Each number is 500 + 25 x the weight over its row's rms, rounded and kept within 0 to 999. Layers, rows and columns count from 0. Numbers have three digits each. The size before them is the row's rms in percent of the matrix's.

# up: layer 4 MLP up, 256x96, rms 0.112, rows 85-153, columns 0-95
# down: layer 4 MLP down (transposed), 256x96, rms 0.0849, rows 85-153, columns 0-95
up85 004:540489501498500524537512532518470554494503503523475501512487532523531549475522502556516533507477504465508544546458541512509529525480499511504564493510528533495500522489507496502468501510512517533480528482492542529512530533519497514469498483506496516538530500528511537518448462494498506496
down85 004:480519546511509475487469490530509474485488493484525494489523472476530492560507486541488505495493537532514455436500464534511506507544544515522487565523480459483531463543515502485471511483509491511519459493502459480496487477500495553510535509508531476462502510501502483509502515517488490523
up86 116:491492474467541474497470505516537502491507539458465492468491510522503501531488476480494526537516440517483513496506473480459459464495512524543526476487482519476492488484496530512480509516498458489501493492494449536491456474518485505526541495507557494529503514513483511533553549521494498463
down86 098:507498474470542556449448507497553479499506487477467469447541580508494513503464478472534502514501499473508471500509524492510455497528509535502494486509453489447485488505509515513520517502505484478499498497498510480498495502530507491462520483489541523486492458519504510546491523522489514514
up87 127:508515472494503494497518541485532519448503495498493521500484471481515496499470507492500500490562552532498467466479492488520535479482528517564516540490496512494494486505516549490552492456455488507524521522497492502476452508503479514543521533459539501481494493477538480499545498507510501451
down87 102:497459487544494502560490500516486494492552457502493491494500493531481489491435500530492522512464511465474540472533491476448460528524504498481466557504520493481458553528524514540466510524525517515500486482486533529489528486506492483509469494528480492527502488512495459508490502489520489523
up88 125:479455501492494523490563518475515497495498485488466544503538496522481521476476546524521511450486499529493503529552520488521518470530434526453457485517510503479466543511468488514484469470545527498495499490485495502467527558498504496519512491498502515486499488488484515482529513450502505492
down88 123:552468528505498461503505477523524516502518508524506478507476480469478507499534454515441459509517512496533482512488480507443477533485507450520505543499492479490504486486526514510504539523484538494484489483532463464502490458471559528505459487544487500501541548516512490517498487497496510478
up89 127:522506481494515478511521483468557522487511451462437496506458518496495497495496505528461509502505522507508473550516483507531559536491556509483517537518502532509488519477505470514459487477518503517451522531498475466465491479497476541510502464476498493487483520493516490523555499491514471478
down89 109:443545519519516495515509506483492519450509459530537486512501462508541535502545506488470500516481440520512457462514497542519490473508527472493538491525512543477456531491494478492517482507488499501483469471549510483500529550494497497500490490499515475525474476504465462544494502501486519506
up90 091:518486479495471501460478500517511518518499519474506507493460501469495517514525495517496482489561494478513477472518454494514521495504508477509485532512464525480518508516524471483497469457495504504530526568491477507466511469508488528480532521456519527501529493520544463483470508525515595510
down90 083:504491498499510486539512473499491492490574489477483514496532496527496509501517480502518501489489508506492538525491509475517460434493452520491500478470527491507506522511482520512502550524507491528497491457466542513528462483464479510566486469548483485494501492540478555502526469500511446493
up91 008:514541532511535514516479536500509536536538514512507543513529516521518514545525534503530509516524533523521540520516513532509518550527545524497527526523533543513514536505532528521503527535509526527537511521537534515529514512534531517518512521504539520507509495520511533509521501522498508539
down91 003:512465454514459502515520517513502477521469519532482506507526482506442472507476473526508516512546495554496503470519529480502511500530461489492486543491482461536518488534516502505547500508475502478527501510508488554478513527485523492519489474554495519528518494466493486533491570527519532492
up92 008:493511484505482470456554496531505456526436523489517488546492527480491512431485477506480496498479467504483496458512512481512496488466460472504511517490479454497509499505487502491514520481502474468498497471507481530463503507489466512517545523518467558533473525517522472480525490456499465502
down92 005:467516524525533486515503513486521536479546472514484506452478531522515512513511532494498513504462493472490477536509494490505504489493547501537489440517519518487459531454511487509517494550506536539501522509494521486548515540495516486502497488481529471441555481502482543499515472491538500482
up93 005:513545532505524451458455518477470518502451504498472522497486502518506503503517508468510475497473513493484522541476523556464484514481512477469572514523532479460520512505475493479501534540488516502540489455513519527502518503506523504499467534478485488484520463488511525502474464509467491535
down93 003:485476457498453470530482520532520470478510528515491498493493477504442494500455495507502518488531492547489445445511475450503524509520492477477488478453489475520495494511483541488522496496504501470482471503470470510494524564458487482487486454520528480492484508529478485524507545507521505516
up94 118:559495502518493533529446490519485483517513478544520477487517518485555483520491477482494531498539502536526525504536484494508501478482455545497478513530534477528479452497512501492431482487526482496457432492484486481456479484533514535496487501500475497516506496482504497509533521513502484511
down94 093:481511521482495516508454520508480501487508562534520485514448455498476530478483534444527496535528498448505506504493458539512513486481502484543497528515487539502455461465487490488488478489467530486507507485458505499547509495498489525507450509507513503520505531482465489543476523515519510526
up95 143:486473517505488500492510469469519506494507564500562471478461475477551462514497523486444475517504509523468513513499475474483473539522466527547510500501502458496442497507477508502463505483497511528486495505513487465524506499496510497525478530522500446510458521505509511526498500506556541508
down95 175:474467529516521499561534541470490499480390469477532496488469500464513490503525514495470476515500521504485541497481526489519468491518508482494513550499511490518515497457564492475524495479477500495516518487484534495478490509519506507532503513500516492481496497540476507480498530465468514521
up96 115:470472517490492510542462523501505523513504562530503493501456468508513481498467449537486523485495507522518559492463490485507457476504512520523473490494503498517522518507512561497463487499436488503495483547479481527530489508503499449513486463491537486522488488539503493484490477544472516502
down96 107:495518490486497516501514491467510481469455491519545508513507508506469491505541510493493493509503500493480421505550478501448496539538514457495505467474434545496459526497491467489528526512525505483506528476519502488460503542491531534520461506476505509500511510513470524492534510468532518523
up97 005:501535519499543498485435528506525512525527511490494522484456505506515490569547540461517484527506519501484495521524493530505491542519554506461511513539511544478502521528516489486497529524505533528486501528503505485492490525484540500480498525506498478512507493460505533515488505549475521559
down97 003:541476490514481539535507480510485468493505519536491496551522485495504540445489519532536537462525527523499553496462502520482519488522466482488479497475507516502545509545482486502506529494485442479525506533525512509498485472477496487505443455497504509531504501544517508519506515513485450484
up98 121:500509484499480470513484507478512494503494486458471500532536500475511497526555501516511543476504498470544509521501492503473528493579495488534471465486466529533509459493529479544527513491496515526479488478483477503521520448515485532472490496465451473480488512513527506473534505542529507463
down98 114:518492495478472469480468532504491518553555554496486511549498511510506529484493480474509505483511496469482531500500529504510525522501503458531516451488564520496529484496511499517523496516483497450500489512493472474525487477463534488468500490484444494480514447534547489485485488532465505523
up99 005:519527503482502453458488491488466505533444505503463513516470499505498513472511494504512450480460495500477494481480527515472501516465491460488549483507536457463487476485508466489484519494488506502496481425481495524493517486514469506474486516468487451514519464503523523481459455473474459502
down99 003:484513509506473499525472541516507487467516524495517476508484499518476472553485507558534529525529535521519491472548459482512513499511546564498522532466507480518519514524504571500500519494509502453529481498491474527501493505458502496517522485514510488473486510515477470535520536527516542497
up100 094:472493500529513493499486536474527496515492491503515514499498494477512520531487447559503517493455555523514524429498504503496484503484510508516474508532474487533524508501556491536511437479461505496495470523496507460500507500535465502492516491519488497532520482486482486459471520513458560527
down100 096:569511470489486503510500490513486524478516488515483478502508502530494457471536555453517496481528451480487471551531498496497514506495489495511514495478531495486483515493453507480523550532520492520503522505499506518511483520453517500516496484467528486463485521501487480527510463485588469473
up101 130:495526499521494494502486481483502475495522498497537482513473527469524484487540517540483520529538435506516503562502467473500500479484519494528510505458487484545458488507481551529509483506451505525564461512492488518503484436487481514533482513486530497463464500498489512515524514479525516500
down101 127:468507511477501485492469488457483522544434468503530500542500493486525547506498547518508522508487478494513509541542513472513464463501497500541506463470498545521498488505486513457461463545503514513495508494507544511475483478478483528495482546487528527483484507482485533522512462459502512495
up102 131:536506478496496502560506525447504504478499510554521532502471482544521523525497471500493564507516557537480517485460488489493500520533494524466499481506509497516460520475459469512457486479502491497511529506485452475499485514500492474535520477505518491466522511522519461493459538471512514488
down102 139:514505556501513500479509486496521471484571471423519536496503505497450487493509481507522501520460490477516514517546492467505490491530511524483474491538512504501482525485539532524471510541510519511491510471499549510524505526513529489475473467487458485531500457476487517478527478460481502484
up103 128:504466494499502557511510495477547515501501465519537507475487487537456524501466516497507506512519440506538473481522519503495533466498480508487489483535509527531502546468528524502466491470517538510477545514488509514446534492511491465516523520462508516515511501457518465493508486454479466468
down103 107:515503511533464502488504474569516467511531510503469497467529485518528442527511496475517494514494488506472504502457521502521479529450513512529515443519498465507513487497495501499517494489465502488471459482533436560520512487508506531519504490476484454519512525516541504514460485492519518470
up104 006:535514498464538512476515511533498480516461529509505508531465546543498533462512474482479491497469480500476519496488511522502479484497500471503534523503533437472489495525498477512527519521528515490460485452470559481502531503478508498452511511505459488543548489526491499512450485504478481517
down104 004:482503561516458499520467476519495472487500475474502461459461477465556489501486513545508504493469474459514468476486452491466526494471517493484503493522502539493543507501503522459444495522506482502514469492487455464476468506487471505506500522488498459455472483517503520496514479491491470478
up105 124:508500492486478502535491543479471502473486508517569523522513508495556502519477539521483530492504488466520549479510473491536476518479511528495481486481526507503446510493470538516487443537503438486493528505518490518513481522482546509543498494472513457508503545489505508502468515475523508479
down105 150:511477516484526512486507457518478511492411515494520491481490491533485465502538488501501541517489497585478504530508514484491507499539497498521505463532485512497497496495512489514482517524514540487497433490504493511467532481506482495537483446519465494530511444505524507462532524501511501490
up106 122:491481494500523514510492562493546486527499527488524497506492478486506475517495456493495514519514549492519544535449515497473485498541445505523501571524531486502498464468528547530511500478484489501491488519511486487442530498523458499508497506504498484511444497485489458470535507516474517487
down106 107:522493469514466510502553522492506483523492535496465488534498504532490484510486467504520501502496510494428466516510485524521471518532467538486470534530456478474468541507437491541494495526522517489520447499502522508533513499485502493524492462527525467444520498515498526504475522475518499516
up107 120:514471458450505498524547514509536527489501465496515510477460464515492482522449479493487515493504550505497500493537498484456510554495528500520497523442487501505492557505477478529488539478553518529485518486500494497471510478508541494509536490515561519485503530511482501493495494477483459488
down107 104:490552537491493451510492469473528473517514515510538485525509480485496522524520484482482517549489506495536478507521494509548502511456516486508473478458494507504477453488527518490505496564520487473440496477503497507493504495482467540470540509480547482492479444465511500517533470480497527509
up108 111:478470474495532540516491510464510507543494537544515484477502498479519524521464503466518515511480486543467513505525504488447468530479500520452480492556475478535493526493458490462497495507553530496511468494537516506477498478547521531511510516513486505491512511524492442498509465489523539502
down108 100:528533494519503484552512504519511519506482483488477524471477439553507489506492482530480496499478481475483482488475500500580526478509515487550509514505506432487477496486520520508510494487446473552561511511502476501502507489482482512495529501470516505487508499457494556510480513494494462506
up109 129:517474507495481536504547515471548481522519485460473503470523458487482487496426548518490466480512490484516531528532495501501493488522463494485488504499484514479519568515459462501491520505509537476492499506516505537498511486509530524534522477478505475447503493515490504518527501434513476499
down109 113:478474491520447494522468435487491489511531529462532473525517483468533515467515539490485482513504498548528511503501491468452481502485514499510538565515524528506497522476497489469500460535452476506471466529518498487513480464481531495482487499516533494498544482523526538507499488512497525510
up110 112:479496493482510485468546485511509459498606485467492473464505512477494487463507510503467527500506520509489508512523530478493484465473478487532488449488505470496546468485499485457471469451504491496527505529466507558488511453507485507510519489513513534488472507518487483494514525494515516490
down110 199:513513502517494503536472494480476511479367491520516514504485483515515485538476492502517490529484483518510495484491460509481509513525518494483493575516523512543437517513512517537531521518481503519470505490519497476502478539492508485495483509503491488496518517501525516510474486497495454471
up111 101:488481510536466470531497516532488521458498535557524530513487505484503517481503482506508518499478485500529510490516497500539489485491505520541488478490510475468500479499504479511501452503483467461516487504474477495510469463453458495555535511529542508445527493497516548507486555481514556516
down111 106:525539466495521553462514485497497495539544490458468455473479464504509492522474516506524505489504497516484522531499510492499500516529450483479493482494491498498502495526510510506495532507529557546481526522514494502490534492528508491473460490487506479567459504487491473494538422509511499467
up112 007:495507485479486477457514471522487466497437510499492484505471498490497511453483460495469459475469457498474477458479493492492480451485464474500506493484501422476495459511483463499513498492486482459488471448460504493472496491482484482472489504488452470500524479490485478508462485496487470473
down112 004:487524522511500500529495510490525516497561503494507492469466511529522507519523506521507535515463476423529495551493473502510529492448552527487539484531504554491479532483503552500478487517501526521487518488520513466514530547504489488507522531465527482488494474523513528499519469506527517516
up113 126:478471494484485526499523484507497472480484506477483455453521523494517524517497466501476500508517528515465547506479518520503496505512485487512482554505532538499458491496496524523485410458483529485552472529522485509495514493555489530534493483504521508509502541498519484447468527516490494481
down113 149:508464475504511530491474522501504511497430462539474507535492526472509523504509522500555457486515466506503523490492492469503512480439501482478527573505508505496481484504474510499500462497545447489532515502462490504505494559502509494471470498500521511469532509542534503506528478524512493494
up114 146:497493473485472506490526530467519508494509511464499468457490505526477502525457492551501488487478503507548489481512468523528495491534498556485485531498477517456503559515484519508507477470508513510479493520489458488523499518497531544485537501515489456411483537482493512528493474519511496479
down114 154:479471517503473509493544565475492512508502533488478477500489482517518486466462506523498492486501522483512479452524508536569509504542472497476495548503493466482526544521479514474502491496485459522501522501524517529459473543487506510469472524511479518473521520509496485528503431509521493464
up115 133:460507504503459524477486511467562474490517511502453469460499519496502480517497533510514461508507492487530477522482455467446486492501481454526472478494521527510494538498480521493493493464520518498503519542525511536512519484513485478475478452555464555495502525490522497529533517502521500476
down115 125:523509537480549501455470539542498487509480546486482476514508486476502506495499518463509474486509489493494513491490492505523485457502502506459508523511575560522487508516538464516530470514483474505505509509479515469477462476482493498492467523507489578485538503471525478505487525483515461497
up116 008:531540514521517514515512519539503535539523528522510521545531535536539532524530508532523511530518499511496525509509530517522525537513511527520525538527539538514530518536538499521513518520526513524511518497521518520519525540503519522503532512504501549539545511534516538535491510523511518519
down116 004:474495501491507468476499450482497461469484478484497467469487468473540506482501467543488482489453493462508479470466445512471472482500506507483498519482464480456499479484473479504453491475472461476474486509499484475480476432499485495486482502476500443460467488482492489493480485506497455491
up117 137:505520493551457532536494515510475511499498513501532470509472495456503480471501542508457508507490539537507528556506450488532504489527508496544496465446493473478482477485520483512451493475480479505504501521480502516520481495489500488468468538559502517478493499496557520516506517523490544516
down117 135:505489458505489459500513459476501513474444504503526569495481498480524450497504537489472531478487521523509515509496515525481460501516463524521497473520562486528516486496482504510473488526524502511507493541515447518498501491535501510515554477465508452507524496522522509457518493476542478501
up118 005:493486482461482480454454482462480474490463500477486490474416470484493472485480508489497482486462495485478479493489492502476475471472485480469485468485502481476488484474485471481476496484466509495472488469485462484483496476499465494450465490487472432503522475456497485467458484518482493498
down118 002:491476504513481521539453526537500506428495486534498505553525470519505488522496558507520523513504541501482547495487526466495514497514510528474475540483493455486490514541491524497485495490523463489531484492496479529502482505444478480516512489464510486452461466530484465478516511479504504487
up119 005:521542531445553540490497493530488501523478527476498571513505518501503528507545516460496508503487473492485502494520503524482516511502526490482536545519521478485498524521550490492497528525500510508529506488480523462508519500497534478455519532479486480528517458513505526506472464480461476558
down119 004:496506523514456522553506515502497457497496533485538470512486538498516493522462495562531507520520531537480504483489522482501522479482498512514515515476525513537546496552494547497499514531492521466507514484508487541482473524517502497517515494542517467518526527537532503508537539521506527441
up120 104:562483452491488483494506508521481508537508512497512509487464464511428488547477507524483486543520488470523485498501497484468490469528493509520510503481507491536472567514470505506490533479519489492505471464508494458506489500506487450478489497543516524493509510484442533467502521447518493511
down120 114:480526524505531510476494477488523496496533446515471516523534545492497483470493526446520491459478482501514538503509522551520486520478560488490481477467496439517527473482506492469545508506502475459487527490513515533473533509505495498501474497497495492485472458505526504488528493503449548523
up121 131:501478511502444499500494525464485510509510540471531509452539512493550484551494557498449540518520490502495525551484514506494533478477495531495489512514459510488498518501453486542495498451522476515499492492531496463510499514495458511480475505500470516472536531497470493477494488447515479498
down121 103:481521513494465501483481489480445518526542481475469568494510501528512490511521509503561520518535518478485495477502537511528469526466478513521477486490500507468541458547446489483519502502523517544508502489482440489498509511543490467481482481473487523486505510475530529467501514520502495477
up122 121:489491487500470480502523450488535537509532435486484513477532480546459473476466508527526500451516512476552522524505526498488529499505493513480492538530531493488513524493451487537482492522532477490515520519487452527490487477452505499522526456474493492482475494474499468535502516486487488468
down122 125:476509543501513495486454519493484468525518550524540478508472494461502513493516479516471485558488510490499498494523491512463489480502514488508537563500473531481462461544493514464476509546478508474530527466496548458509504491534507451482496486512503532507532519496472469497461493484484485512
up123 094:505477487505451478515501529498546536466509454509445535469501505446475517531519488550539462483474522461518463501546516509507494516501511501490497481527481498525498502522515489504512429485479464515490526517510486487529487500488495475494510480511517505461526487462541496477516522505512556487
down123 087:511524481494488520481523460523525456484538534489495478530506523520471473510505545471428516531530534542542516516465493488514480489502506514469537513508516508472468497508476509470518545511487466509485483473500507508455475531469541512529508505501457471531499507542460500475486485524503485485
up124 124:498507489477491481514530524463509532437494485500522497527457503512485521476477484510460546502501555499484474506477503489536500509504548501505488498473498486481461475490493483472544467494471489495566520501513477512497486549480501539528508495484546489554481521495483538452516545488492520490
down124 126:521481539479476476524466474498507525502497481533523508543515470491514511487527522524492467512504481516487514534501482464505508537515469470458470530488472532526507504502467539481481486557528479519484535497464530484510516500523501436519534469523477520503464483492517459539509450465523503509
up125 006:478539514471533519474482499516496485544467524512507504522445520518496539488518507462514463495498513535475478465490494537497504478508516504490543540484535463485505472527500486525541516520494519482478490475478536490478523516522509524455511546533449471524548470516489505516463501542494483519
down125 004:539470494502474499487466510486505501466521503485482479496466449518477463501472509521511529508490472433505499554474504480483511479445503494462482468523481511484484508482465515467438476499484508492507492458513499477469483508436488482502466473454478487485473456518532494511488482503481482513
up126 103:500502470474514463503581488456500498497494537520538468545504501522464551512470469498506485499490513457506508536463518509541511513504554522488481486451502486488511499492493475498466473483546516491523475482516489529483453508496490535516467441528511479478523507492508520505490511516519481504
down126 102:522495517501497498490424501538544476515543509461481542467516485507531468485522506526457518521506505521496490465502498488497500513553451470482502509511495506539479502496499541441519506480487477536494525479509510478500540505466476465457519535502498478527481487532527464473537498497510511517
up127 134:476526433495536500522548515483524515481514439503502496463475514508477524509462492542483569476521472514482493512555466501489490528524484453520492512468479545474501507488544504517507510489537515496505529519488492504495521509493491545498534489480473495504485510449511505463512519486478482476
down127 126:473509493546516483548491520529544523469563476502527487490519521524517497515532482519446499442473526528434507458487516471506501513512457459478478512471495528490516481512494533518504503531530494481479528466505511498484517486524495519478484488508515511474464507483485465526469462492515516506
up128 131:496449488496483518528481470458535540530496462497539502459534447519452529505468516501474524495482507542487490513560515485515508501519491492456468479505525525501523494508449491509521497483555548550524516507532500529503529488497496493460506498496478493515498490473528524500469505518503485483
down128 115:547520513499490511496523492521512493482568503463438479474514489506481444474490494499481511511484509500503502505480541494490542489501487490535493466553485459488516480525532560475496526474466498492515488515553533530510484496488460460512503529483492476467474495526503501539501505497536518465
up129 114:488464492511527508515525534480529488522499457490438476488548489515517520504498517526533483474529514531501553446517503474534511482513502478487474532543469508527516498528498521501511465448490515518504527514505536486442496517520505509501445518529479511496491491486494497508493553478488447495
down129 130:505495501473511491509477452532495549488511542503529535513491477485497449510505533472485486511485497497509473527488448467543472491501503499541514481503552489499499522476478512535460501560493508497498505546518444493551488466495515498513501449459485463477507520508540537504489501516485490498
up130 148:519481505498521514500501451450515470488509488511513529463519481517475509544516467491458504481558477537510526498466511501509510503536496492500502511513482497542501498481470492495497514499501539562523517531529467482447513526530516489556468459465519499531458511506463492492495518475500466464
down130 152:567504464524503511541541511498484457466505527495502479494513506505500487491471461517511496514497471493514541500520509511497521474501438486482533503521446463522507536477565520495504539503500490552530488473471487436509506480509495505512512511492535469509462462482496503503493468517520523491
up131 109:451479521506517530515499517512485495492517477502506579496479475500482498537447500515511467515505470494525532493532498485502515481526446525513460481520491503473496521532524496478514491514517500480469471484458491532480561520488488544499520484493541522523489493456537499452493529449502499511
down131 101:500485504504545519526523537535510558522452553457505467501482495466491552510520481461455486515492474505501506547478484529485475510500508500473506516489502508539451505495546524496466503513503477516494506488500506518464470478475520492492456499500520497531495475474504516466494426517501511520
up132 130:416511495505552495509508494509497520523511506455494435481492507491525515510494462515522542522556508525535523489466458515543463488496478470519482514476531503516493495490543530474504496495479494529486466520488510511510450492513447490518514502458518498502479491471469507503495540524506494490
down132 125:503546501452520500505514479496505509540473509484462519545503486478496527473484491480520512453511534479514513476482495498537509499474479487519514562511506553511442494511482495491467436526493504473485500467488519480527519503507534472431507493496519556475503535518506494479514517482502498540
up133 064:520458519530452454483495508496542512497491466494475546471512482474526505531490487549471491486498512488498518466473513516497512527470476507520480482509480499520540514515539438501538419471484514504518483519530493496545522492513501504504514506466493495519492471490524506521484505505496574489
down133 065:474527465491511494505505500511486468487533528476520497536475530503486494480534527445527508480512497498538479525493488479522496485497518535473503499484522522452446501506483563483481564523527478522481489508478485505485482500477517500511468491526505502479488555561457475509510480496530445500
up134 004:524508489521487502502480495470476508450471473487449498478449476482508516459520503524511477490479513446517498517453505517471514511478496479485564490488520489474502505483476500459458508486506507501467511483515501547488491497500478499473458486452506459501449466493506528515449449511467493514
down134 003:461507499492514469496487537521488478491520552493497518503538461495498502563483478523484517487564562544474460454530519508536502498504504514487491491517493422504497499525521517507515504465467492468521460490496477492500503481461487506505480479497525507522499527493490467513519543507471473500
up135 006:485555516454541524460492503529508467555465528472526544530455519491491515495530520456504500505498476514481493467541501524493523491505516501477517550510508471485504505539536501501516527531491492493500504496483518454479534499499524501463529542510463509544519480510522501487485476492483485554
down135 004:515450523531476504537494505477497488482521501513497469499479504506507513485475532517523502486483510478487499546458529479484496447428486485495507445485514546479501497511451509499473501538500546480501508500513535513474449513466496481516482482479488463482531479519528520513493486506493498423
up136 074:521470487507508474488491590510505508479486515531486458460499507495501520490521492508479504491535561545517504526437535496505506491469495495530503538499511500503539485476492502514522480470514464499511533525490489509507464526497467481485443507470504524537486495480507469502499495547522553483
down136 075:488513506512476517522497473498505483510563482470508529554480501496520464505481525460520497515489470471495506460560457502490482556537497514504477482527477500483485518538495494491496526563502490509474452491514510464459534466517496508507541480533515495483488474535520506472504502458477488525
up137 109:472466522509479484524525542464529510490522529518480489490495446468551482531507506471513505469487503483530444532473496485511475501490506452490532510485490497499481549512553535562523530499477475478468503480525478489460495472489489480517483488534512502500475502499530508504559512526526506503
down137 103:531510495460521487492491551512488521498506454528481529505511516473437550475500498511500514468538512501485510501535520469487485564486485545487484537542520497466526511496507463501509482496463498476491496469472497510518543554491497514492482486480477538500507484501498455486459511516459488536
up138 128:527476526476495499517496510489525446490519449501506458492529508516486496504528488498460514503533491469533522540517494521526554462535481507491477484487455505524487512506474498510483509493504500534455485476527431469473526451483497473498528550499492469517517505500448524493545525487513501494
down138 113:468457559474468468499459462511523546490546536468487516524518516514515511489492488494523491526466477500493492506487474474508521501457507501505542552509551494507537520484524516471482505515444496519506495505529489478510487501508467503504494519461517484494502494566486506462448527510475519511
up139 121:512493480453525492491496539464494498538527552457512493489469479481489506466461530509483510471520512490554506487544471489548455471494518437510478502477500501496494496512536517503504478534460523517507443494508508524510500481492486538449536509499509513493536513520539483472485514475514508495
down139 105:497531521458509487497450511545485516511465499492509526498477484487535490553501504500477520463470442484497514507502541526512490476503518539482521502550594511518506501533514499502459481491499527475502505478506487478491492470512499471520482489510485505514507505517492556469496483507476440472
up140 122:496499468525467494516455509479509477442495441519518520525515462492486482476499521490483480523505500557510510497502517522452503514555482512531471452476493509492489489499515520519552516473510465515497463512513547549531464477510526547488497552487492483500499532506477505483528494515495485512
down140 108:516545489525497455507536554507496428483462518522475494553478484523529485458500480503527477494469493460522506496503525477504537518524525500534531456539515490513498475470499487495546498485477489471555483515471493461471492498495470506460472480512502514520490480509502517530490530517522497498
up141 126:506473471512522515480529494482541553470518464486514577546492491517497494521504480505491521506525516462516490471477526474465529517498536466493498489535529515515481513489467494483478504505498529478516513512487458484474502489495445494577480496493538487485479489512504520482512514459480510447
down141 114:483476462522508541484508505489480467505570501526511494489513524465512504496472523499523484503480449446540467504509489512472488481505508513535531426529508472475467494513539488504514529481493487524518476516503508528511488503508468488474502480530474496498526450514491501518490472564480540528
up142 112:486500508460519499481479527526479529517489534520461497491519468511496472476459498467508527491497521537554498498527500498437527515525473490487486512547510487477506502519473478482478480464529496501497533515527495506452450573510533461493476481502507512537521533511510502465511520542516515475
down142 092:544492510522483455517506546514499468514484514481496510520518501490508502485494487463525483530528486483495470562487489512480542487474542520514502520514541493494469445481464460575502467530472522482499516476509490462500472482489479491508538529467522480490485481478526487518527520474464510530
up143 006:466508502437515495453480490518485456507449514486520518476471498483471505486510473455464500476494461504484469460488483508500501472479485483489500524498463445465481478510514486501497499510487472469499485471461509441477497472481513470454514514492454495496498461491481492474492493452475453511
down143 003:532485540519472516541517484448511508509538496469462461511456517491505496487488487484498497534460468444491503521456496484506511480474466490477493465510538532509524513494455523495495503557498529482483498477479511507490486543497513496532488493493505448505522501542527520517495480540504515436
up144 138:526491482481499493516511474518539547514492482502483537523530470524491468478502521517487492520526529486519481500506524484443481506552509470511458509476460513489532519501508528526515507511507474510467513515527498505472509478486482456503507530522519476474478519448504513532492505456543441430
down144 125:489482568535525477500493466488490474492543495477547554478488520516501475522498459514537504533485507502498483517463470518486468533517478548490468479495541502534502477534523499500533471481490522512547506498508473448484504501460500466473456493500529526491503499483492536492508458511488507525
up145 131:510485521462498545508523479433494491533524485503508498487498506493486501497463518509455483517537487503500511504535491501567511461560485481505460515501494538496493463470509549495461520512471498530521480543489509494475518500520508503495514491472444468449509490474474520460509506525492463492
down145 111:467484481509518493531486494513518509511540514460527552497468467478471519517498456499520481495464524514479520542493482485490511520509511521495519474470508510479496522494507471499498488497505463475510456550474461518546515469478441496527465482531515508504490483530528564509457529523529477527
up146 148:518513459511488514501484448473528477483517495509465505462544476530499465514464516512506499519509496529487483485496490494478525495494434504525478486514476523530513522513489506527521544504527494500478503525525503502433592505518533497502513478490459488515479523490511466498521503447524488471
down146 161:545517483514498515445469513535490480441509532496487496507500471515509459541509538529504486525502495544474438469448479502493501484488486487477540487525457505535483517520495493494514534542513482495478516500498520511522535501500553513472494506517487491499476518520480507504503451432513500514
up147 005:500510494470519457460512514495476472516435502468489521507449496477486515443499514476498514484472462475494514515495517529449493480475494453481503512507510445463502517481483509478491532504473481507486497454519513491501533456506482510489503522484505487523488461489533489456493448467466467532
down147 003:461500503542456477553484544510509481491506520509519522481502517494472499507463536479517490492521525544469462464556512462512498458484499510519499471482523494522492497509508520514545493554545548490522486510502502528489483551473520493532513480514511485466520532521479511503505514486526534456
up148 130:516518485494486496468526452505511508510506464491531445472485473487484509521497517543492464512488508466544487516519498503492518480548498501499484517475539522526458476500493525500511478467442533517459517469513475513524494466529558552518509480501444536518498532483500516508510473541510499497
down148 126:507497439513478511516509508534515516480580498509508513526481477490462495478487452447520526493531478488510492518497494507529499544488502512500525476527503451513520509514488502526535483463499462527483485517506488504490529474486496472489471517495499408526511485516499514521533550525494482492
up149 142:463476512506505543526490490503503513506494521513486471467489477448510440482530466480497459532537536478517545518528493466448496501509484491499479571491494521558455499486501543507505502477496546494510498516501488509461569505529506501513469484531510502479474502492507487499519495520503510494
down149 155:569507463506491507538522516479475491471442470481479477518486509529561527518523491524524483464526481498441492530534495493506504511513455476510515567520474469462506486452477491528557493487496520522519499492514472513495475526493508499478508501476493478479498521519525511523490512486516507481
up150 136:508524502553476517550515531501504469504529467500508433527511479481550471494513449510529501496487484530545461507488471492539492509528502518494495502488482496458480479505524528530519515505476482512465463518496533531516459483481473463475492499502477529478481499437524497519504488544500511506
down150 122:449507475458520493460485494522536489534469515526506545508528468498508524484543495503502473462531495475485526471473507497489524512469535509488476491549506475510499486490478476482505433473503543493544494466525484520465513523492536497520511461500507502521499537496486519488508550518519445483
up151 076:525476485500505512532545494534523509525485492510550477475478451505456502501511466539515434486493530513490486489497526487495486509466508506507479501516512480476530466498507471502493486456509502492491526470503508498535451548463498536487469514571482513526533513496513507550516528529500533521
down151 077:492502524524501475497507511515494520496545489471452526484466526500498508500501549489480549490488508515533536530469464503475515490565515492503469506512497492484465525512520538485525506539514504503481531536546491489464503466502443467506468495481517511436469480546520505469517489471498485517
up152 098:494515487492471502537501514557551475500459512511519505440504460489477471531507481555507559496473472505487497524478493488480478486465497496454503516480491498511485565493501494525487479466525531463495510500523513459500462468492519500496547528512501495490532543509481512471499534526493514513
down152 109:515471515549515488507506499491482530510588481502484516512511533539519489500502479510517516488507498508554497476521505463484528555485534528477515438503502479472494505500490480476480521479431507513513482519527491540473478486466485459480520524487506476467479498453492488501498497504472540498
up153 004:507491500490485402444496517507468495500455526515516483496512485522512513481487472503490469486470491471475524530477529544481479503447498505518547485511490480458501474480464452519480518518489515522518503422509491508516481490498499493492477518505473493500550470482501496507480509500484463500
down153 004:478547509490473511538479491517522485492533493494466529492508524471505506512501487491488533531467476475516484443503433477505520508534518497494496595483537501513497513501537538509536489532542482493498488521474463516520523531503494494499503479503559486470457521521480487492501490514520499512